Weights of a small transformer language model: 11 layers, some layers without attention.
Each number is 128 + 24 x the weight over its row's rms, rounded and kept within 0 to 255. Layers, rows and columns count from 0. Numbers have three digits each. The size before them is the row's rms in percent of the matrix's.

# up: layer 3 MLP up, 512x128, rms 0.0604, rows 412-458, columns 0-63
# down: layer 3 MLP down (transposed), 512x128, rms 0.0604, rows 412-457, columns 0-63
up412 100:113147149133135140141139114125154117130147081172109124102101136108146162122114149108178085142162141095132120139146129107115112099079096113132195101148144138120152170124141120114142171078085152
down412 098:142177120132092136160159128108134124181127156144133131140137112129129077122152106162097167134125126129087138149131081107174091147120130144076144115101137116178113119101128168104144097089144123
up413 097:152174139157141193147127168155122174154123164165181134123137159156138142152148170134156130120082116158116133099133146166101137135124152136114162128131110088133171153126149106136140151121097149
down413 097:109173177116116097164124108142160122073104127150124125108115109156145105099123142150133159122164136134142148127122127112140131139136113092154105104114105154141126087133099128098122078170114086
up414 089:050131121119131120119141118113159095125124121116105139154129097096136137110142130104138145094147143129148168106153095119109137193153147139111118124121163135119164168121146155136190114150167143
down414 095:127167192171091134136161148128158117125103120151164093149152121126166127119136152160167112099107103093149172139081150120117152104122143133142137089150165117107137145122144108133132094121159120
up415 103:108119114127096106180146157093160145143156136131196140163111137133127110179140114117095173102156139115156122108125105106113153137147148131153126171166134144146090105118136145124132157149092107
down415 107:121111146145117131136135121105118179130193106100180159148136131108134124125101163141139133128144144114101161086134160102126102080122140179111139128094124130135126126089116109087136136157095085
up416 098:113137090147094119154120112088142138131111134111114128123157114128104125174107093117087131133110082099112124105101109148061148125141129100132133172151146122185120115122192128152162119104119114
down416 093:136129116114137148133094121110107148152125145101153160087133120117153116137147190098097078123154123165095120151112117136127128166089103142146147101140110124133123071117130086105132145098075131
up417 096:147123119119143124084128191110114117119149130150101105128144118070128132168128107140132124102131130062134110151143146158117107135116123134139162159178129126125179112121119129150101189144105112
down417 101:097140145089130141133095103092138150118113113121149105085117118140113118098182091111140152154134091139123165132114127143165122104170142134125134131092155125118144136149128083081134151120075089
up418 095:121131131125121072125110110136118117131106126140127162148141150132135085129121147148155111086160112186118170110105140133126186103120111158102142124109153118106142137154097129108136108082090116
down418 093:127174164176097095131141112141063106120118158114144084124123120114127158150119089096132142129101135101113160162161117106110151118150106105091147147094073135160133111136149136044131128165114131
up419 092:114187150130141144152141161103163125126178120107113123158154143132166131116174138083092113117122117104124148116149146138123067076080145125133134104097128133135148153095134114120168112092146125
down419 096:133110131172109098130121122054148125116118111125130105108136174124132185085110148133159145151152135100153107146109095138119111162136078157119105152121133156149151105115138115121124104111165102
up420 095:107101125110130111095104124145170115146100121101138144122123165076112121101169103124109104128129111126114149120107127126111148127128092143157087149150100094154119096176095125167154117111086150
down420 097:100154130179071122142161136125108125171147136096121104131146130166147127136159134077085113083132182137172086110070162173106107159101113105128110118087111151135090138146115127163118160156146110
up421 112:120081154119114148084144085134118134144143142117110113145123146113156134156107102090096137138154070110152112140126125096152146166143145156163149146100122149128132129112148141118137105116142098
down421 108:108130081132181129076125157084108137122138151114105114118206132118114136099119129119123123103182115126155042136143114128149138155112151116093146120120145111096116136100133154127143148121149116
up422 084:148129124129134132121126118104148143143131136122122114144140098118098107123117127128120124142139136091111151100103120083139163112136155132149130144094148104102137114145096179173153111149122139
down422 089:130176117130109101132120105117114080114157111136132149174125128126119120089101121137168165142102083132106203153147139108109093149111057106151147156108132142110119104148119107151120129134152124
up423 095:111135171116133117100130163124107084088081133138134085137147153103112131127137151089166090108116096149107127121112148147125122101121168135120090139164114109173096143119136132119137160118081104
down423 101:119136144125137092131093093103093178136121157166110144156142147112119079133099122134131155161116094102122151098095131088123132125150147109169138130140136127128160096109143123130142145119140135
up424 090:145144109171134139133102129115132146091149119103083085081120186116121129084118135120139152142116095087148119093109107128157103103090106151137153114096156151094118121131132148119165160118118139
down424 101:124150142122113121119136103136127138115130117119128085116126161122094147122128153129135138124083133166119138137150176128127113158131146084126117092150087101157156139158103131119137140101139129
up425 103:131141154152106144120123138147119092145152143125136105118146133143149109163129102119104130115145109149148151120107188113113105122141161133199132113151105113156144138144120089140161136146171090
down425 105:093123092092109094105134156121162157136060159160103106121170087080117123127150153146080127086094147118146118156130147097125114142158143153149121115153141147105142166128133149113113126134155100
up426 100:106178145076157126126127136121111131130166119117132139121135172117133135107099085138102144104155103132169113146131133096131078137094146151138161147140133127145141138142104130179126170109133095
down426 106:109099135191114107119116099126150140163091138141120127126109093141118129141140133124103142152131136091122141147153100159116135127093107129153154105154090164127122174136136159128119107143127153
up427 092:158148115098163103123133134089153150158147158137155106114121140140130128126133127131152137107117188159091124138148170146116131130125151156156100130111157141116111164142130130144126164157188120
down427 099:121111162145119139163100139131135117139112110104111104130160138145163132120119126123100153108131111160168148097150111134135109115167102129134156165131135131094161095104110100168136120129101099
up428 103:162117158134117154116162115106090109127137198152159110112147133143144126141165137128146146099183114160151124108067159115082130139142106148153119160098110135100123094137121103170106143096113150
down428 107:142100147159141145100151164086177093144114089107107130136143109102107109128142091114128136082101138110067152103134135111128110146097156136132110135140176137135147122098129149133151133119190110
up429 106:145113123128150154122125141125109142121133126065102125117134156115208163136114129133124123178129150117140127116109121162122126130120148136124119101095093156114106139096106099157152107080073127
down429 104:092132150181141130176102128163158118138128134149159074140126117138148129120147141140121173135172136157131115143119174112134132141115152128085048157098162133165167123111102138136066126132067122
up430 085:119125109113138160135167127112123113121112143131115118134106128100157165147120129154146165119168087087144129117123105128165096156133146100127122135155154183144117095136120132126163124159144119
down430 100:126137110141162126154104123192137117148132112111167145163085133153111103090136145124122127124154123130138144125115138134093100134120103126117153146122119105103132105176088123113088104150146167
up431 095:117113127130129126108132126141138056119122118109107093202133126115095105143102108146156151110107112117107140083160139095137139142126132162105070132155087154098188149146184157105108096165131119
down431 095:135158153091172137134124170121108097156103091119117054121114116130112152156113110150110111124094122124122104110101103114145133133105120112118135131145102067125117115150104122163118105059162125
up432 103:167142136120100115118142087093151131116113138140092129102127125092173166082146175151139144132094083122130139080134142174133144157116095109105148146105093169116152125117106133113153139148132111
down432 099:124128139162156117162115173078121134100136110150156123125118176119105130147114132145155116128127131127148144114116134118121138133148114061144073136156103140121133152173077157119137129094108103
up433 101:141115126114165158112097105108130128114167148136188105135140111153083071128117110136126125093158164145150115152139126145105113121137116157145165107152088131114132161087101086077121103173114130
down433 101:137129105131147131141055136143105152113125134119154131134129099133110161167085118132161150137104118143151127077138098102165118165110035125112148153112089175132149146115127105105157153104155111
up434 102:127131183090126111119092091111122116104142149119103143103140138146160177087153133133133172125139070135169096120118166115142121106173136115158164123125147152142102127144139115138132117072123128
down434 100:125060129114139138138149123142189122147121108137098120091147151167127118145145115112114119140117143105088115059132132117129135154181130144097098102150121108161137142175126136140101151135150100
up435 110:159137074155115159159132151151112141122081164094146109132130128095134140144184121140106166155144108118110113117135143150124117152121154139055156135096095117157127077137101121103101120116124091
down435 108:144080127148074134103128159104100160135157091127114129148116130150168089117142150130137119116161128146116127117112091124153091142109110128140140121158129100136181133104122160148103171159170143
up436 105:084125088176127104155118141114117111101131160179165182116122115128132152121136121137141141135117098115146088121111169125134112125187105163099125157157147170097121084141133090142106158108126130
down436 097:069116125138106153143156109146123126138147127119157126132119145137103111160054111132122098153161112099131129127129138154147135125136082126142103143150090121143125176130155089113107128134100127
up437 099:133119152132094091142132092133155157094087155149110119142120120099086161130128135157109100060141115145108107125166148104082110077100113148127118163109120109117131107128127167170153100137111107
down437 103:114118128112112152169135137124139162099116165182095139104083143103112115092145149094122146149134108136113104078162104103120147150154118121130110089096132127118143120152160161119137148117122118
up438 106:123125146149128146161136117121120116112143141112133151144167110106186108146110113071129139175121124096121120132092132139119123155105128151163090111142098162119126075108117134138161089164117090
down438 099:099140181126086081109095118158082127101139143129125144149089166117102151100095103152143124119098137167139141185131154131141144092110082144150119159133145117101123135111122122107082189109130153
up439 112:129141122123106164110122125125142160168140136157126160121128176127177126169105128135130123111122106153132085069113160091100096122160146104162126155162080147123148138189129164130136158117138076
down439 105:132114109150086110084093115167129160191132114141151150143146106104105118158082139124145121094111149128155101133101132133115104093178092147136132123146130184134115142102163134136112147134085092
up440 094:133123158076115130110139124116126155110084116157170138116109145178120158167169164161143153078110111110145126134140129175097172072127114109110149103140135159149152126105143076148138137094129120
down440 094:144114156159130108112173144138118199107147112145155110084145147112099128139168123127118157157110148141125126114061134154141118092122127094155139095083123129162142127118109134146111117106080166
up441 108:106146110126115103152091111138135115158123130155123124150102143127091128137128115143146112113112084127088131094140147114078127101153105097079137117120155136086108164099098140115105108124103132
down441 106:174122102176205111103138113101147114131141086104120129133145154130137093114130117100157116166123099141101101152128099164123175128180116096148159148105128160133134098110113122127143136155128136
up442 095:133112072146127168147105158137122117121113139150099129147144106144137123109135092154122110146115126101126126156101093142138120154160098067125132143152143142180160179111167154088110147099137138
down442 095:093128140106121155088116103094079131133129140123141135101189131142149115138143110107128151146112180130135126142116114081186124148154090110116168148119156117128143147133148106179155140115174103
up443 097:138170102136133117137157082123135139186185133132090138126127126111139144097101117162145137146138170097127161146179117187121107114143115087154122103114128148129155155092171144100138134073153123
down443 097:117183143121098125119136133155103158165111105177109176125153099145088139173112108104125108120113162148101126128148100144137130115119098142144119061134133107114136089108123105154155133130115123
up444 089:101132097167122146156156143124118147118147098112119155090127143121138180153060109126133114127146082079127114153145153155122150095113110156114151086108152124162128129087140134136137084161144129
down444 100:109133138118066090116140122168138089152117162089113125152113112161136146095100101120098170099139138115130140155162108133129124151129089148103118121134107095090098134113112122166160163115121129
up445 096:094138141147158142108109125076178147109106103123124144168102138167120159123104127136184141149092086122117127158134116137156135157135153142168134087070127155063136115118096126119141157135118160
down445 096:136066156156092086145095101130146120132140091124154114076133121138129130094177161135124143137109096113162194149125117133136154115118123114124143145165129128138117122116112154149116115137141138
up446 100:090115105126093145142095137099178138078119102121104108145105060131114178129118116142190097102152103125106110126162115126135127134157121136123110159102133156111151133125151106118129142114120128
down446 097:126117110145159084081113163118144097090148098144112153146137104123115126141124177156086134127098137110084111149104106119081161067152180121065103114134152103167126105138162155139130127121128136
up447 109:150095160158110106148124123147121128099086132147112116118153155079115128104100142105148127123122141090113100145128124153162133124152104136139120157106118131114165091154113090174185112096128137
down447 103:115149062141125133150101165121149141153161149138129144095113117127103117160153139168156110083135138118131154171170127115108119078117111158088167091140113121122144128145084075079132139115146109
up448 082:106071155131120104133130144099137117151147101169129086165085119137154118129127132123129085131170115110149155143156155155102143158105105111141105143134155050142168125101130136132140173133136171
down448 090:090098170093144145075108161153139082138101150115157128144120096114164176148171107120129162139122150087141137159111154119104112189134140107100144119095116114107114111147115124135120124125165085
up449 107:129160114164088150165109116121140164142144122148162168158073164109130116145163136132127151124144127120183087085185095110119117160144140083183140145154119154140138139127125123175126142108100102
down449 106:101121106148143156161157145142158120141112151138140122079151122165107122116122092120170145116116137129094151122098141095160143162121107146142141100094136103080128179095137133128143152130122110
up450 099:132137091145122145111153104139157116145112201145150093134138095152156148108140119124123093124201114147082144125172145124170155136116139147128188126146121138124153149152116128104115151097161151
down450 095:132137146150113104130111173156146147123113106117082121151132182155086137165097095147132114115124157091142126115107173095103136132127170101115127065162145102169143106127128131110085114189118109
up451 103:206140122165173167125102119113127122163131150124152122131110152177113131071107112108120137127116128136097135097116165152163119101125152170123140107110116161146136142087130104123164125135086134
down451 104:125139184096168122112130128139114125064157102123146140117185101105130131127114115137114127156148122138119122154103178138136123143129139125122169086150155106162106139105105116163140100122164146
up452 103:162126105130137132141146154116113188129127127110133138139089174091096147127134126131075161128103124107154155134087167125146089162165157101164081160132146079118101111133128141103136127134125109
down452 094:146144109135095102139101144133159138154130172153069141111139096140108156152151151123123140124148141171117138164148130134100088165128076114160124171137144154098145116119154143147096082151126135
up453 099:085148149153127144127109135082129186109118168115152121133144082124160156165128119091145095106128117128119161100137147095131114116141134152143113119127142110110148100122135124120109138140107134
down453 096:169155104159122135098127127128145129130132121127124144182106182158135127144071118178131134118138139116088180092103104118122154175132134133154100141118151106144152112120167116138103110095117159
up454 093:131080112133116124150131149136110122164096143134141133103112128107117106093132104129111159122166113128125116128094094144122104115151157151069130123164133115147116117118177183127099112086142147
down454 098:055136161138115135130095134139130111115111158155093094116147141121138160164119151132130152094111151134173107096087129077118114099119144144131128124128109146123107129137109157121153139159134144
up455 098:095127166106143136131123142145125132099113162129143166143101126157155168176114130102109103093170123145075159145152121087130102136128119151127103151133103156109129100160126158137129098141163132
down455 098:120142095104110102150120128119130090112067153094122160118139100128114147142137116117128122124130111132140112144109150138099129153128120106146083120075114152096168124097121127094095159130129080
up456 102:149138130095131117123148131160111148136114105106142072119126140129131116079160117123106111155149080147112157120146158122114124121125194119145115150155136122109139101134173165114141107127158139
down456 091:125140127142126109094132102126104141147082082100137169097134085117069099110141148156148137141144148137105137106167121107147141147120143093127150128153122134132121111109160130098142102137128164
up457 098:119115154153152128125179156111121123134123122169105192131128126060167131155136106146117153132151113158116120134113105142141136122144145134120152108112163157105145111105144054177168131149128110
down457 097:118123146099113128124141145138146143116136092137085153109131136121121158105130155161204102132138143118130145130125127115098104114122094096114128094124132088098144127114129107109136162123161124
up458 094:176135115114141113099121069115149152107125157132129159198143089124130094102123136049136121123110142125106152089139116133122139119079128131133164129135164144135156113105068169100111145133104128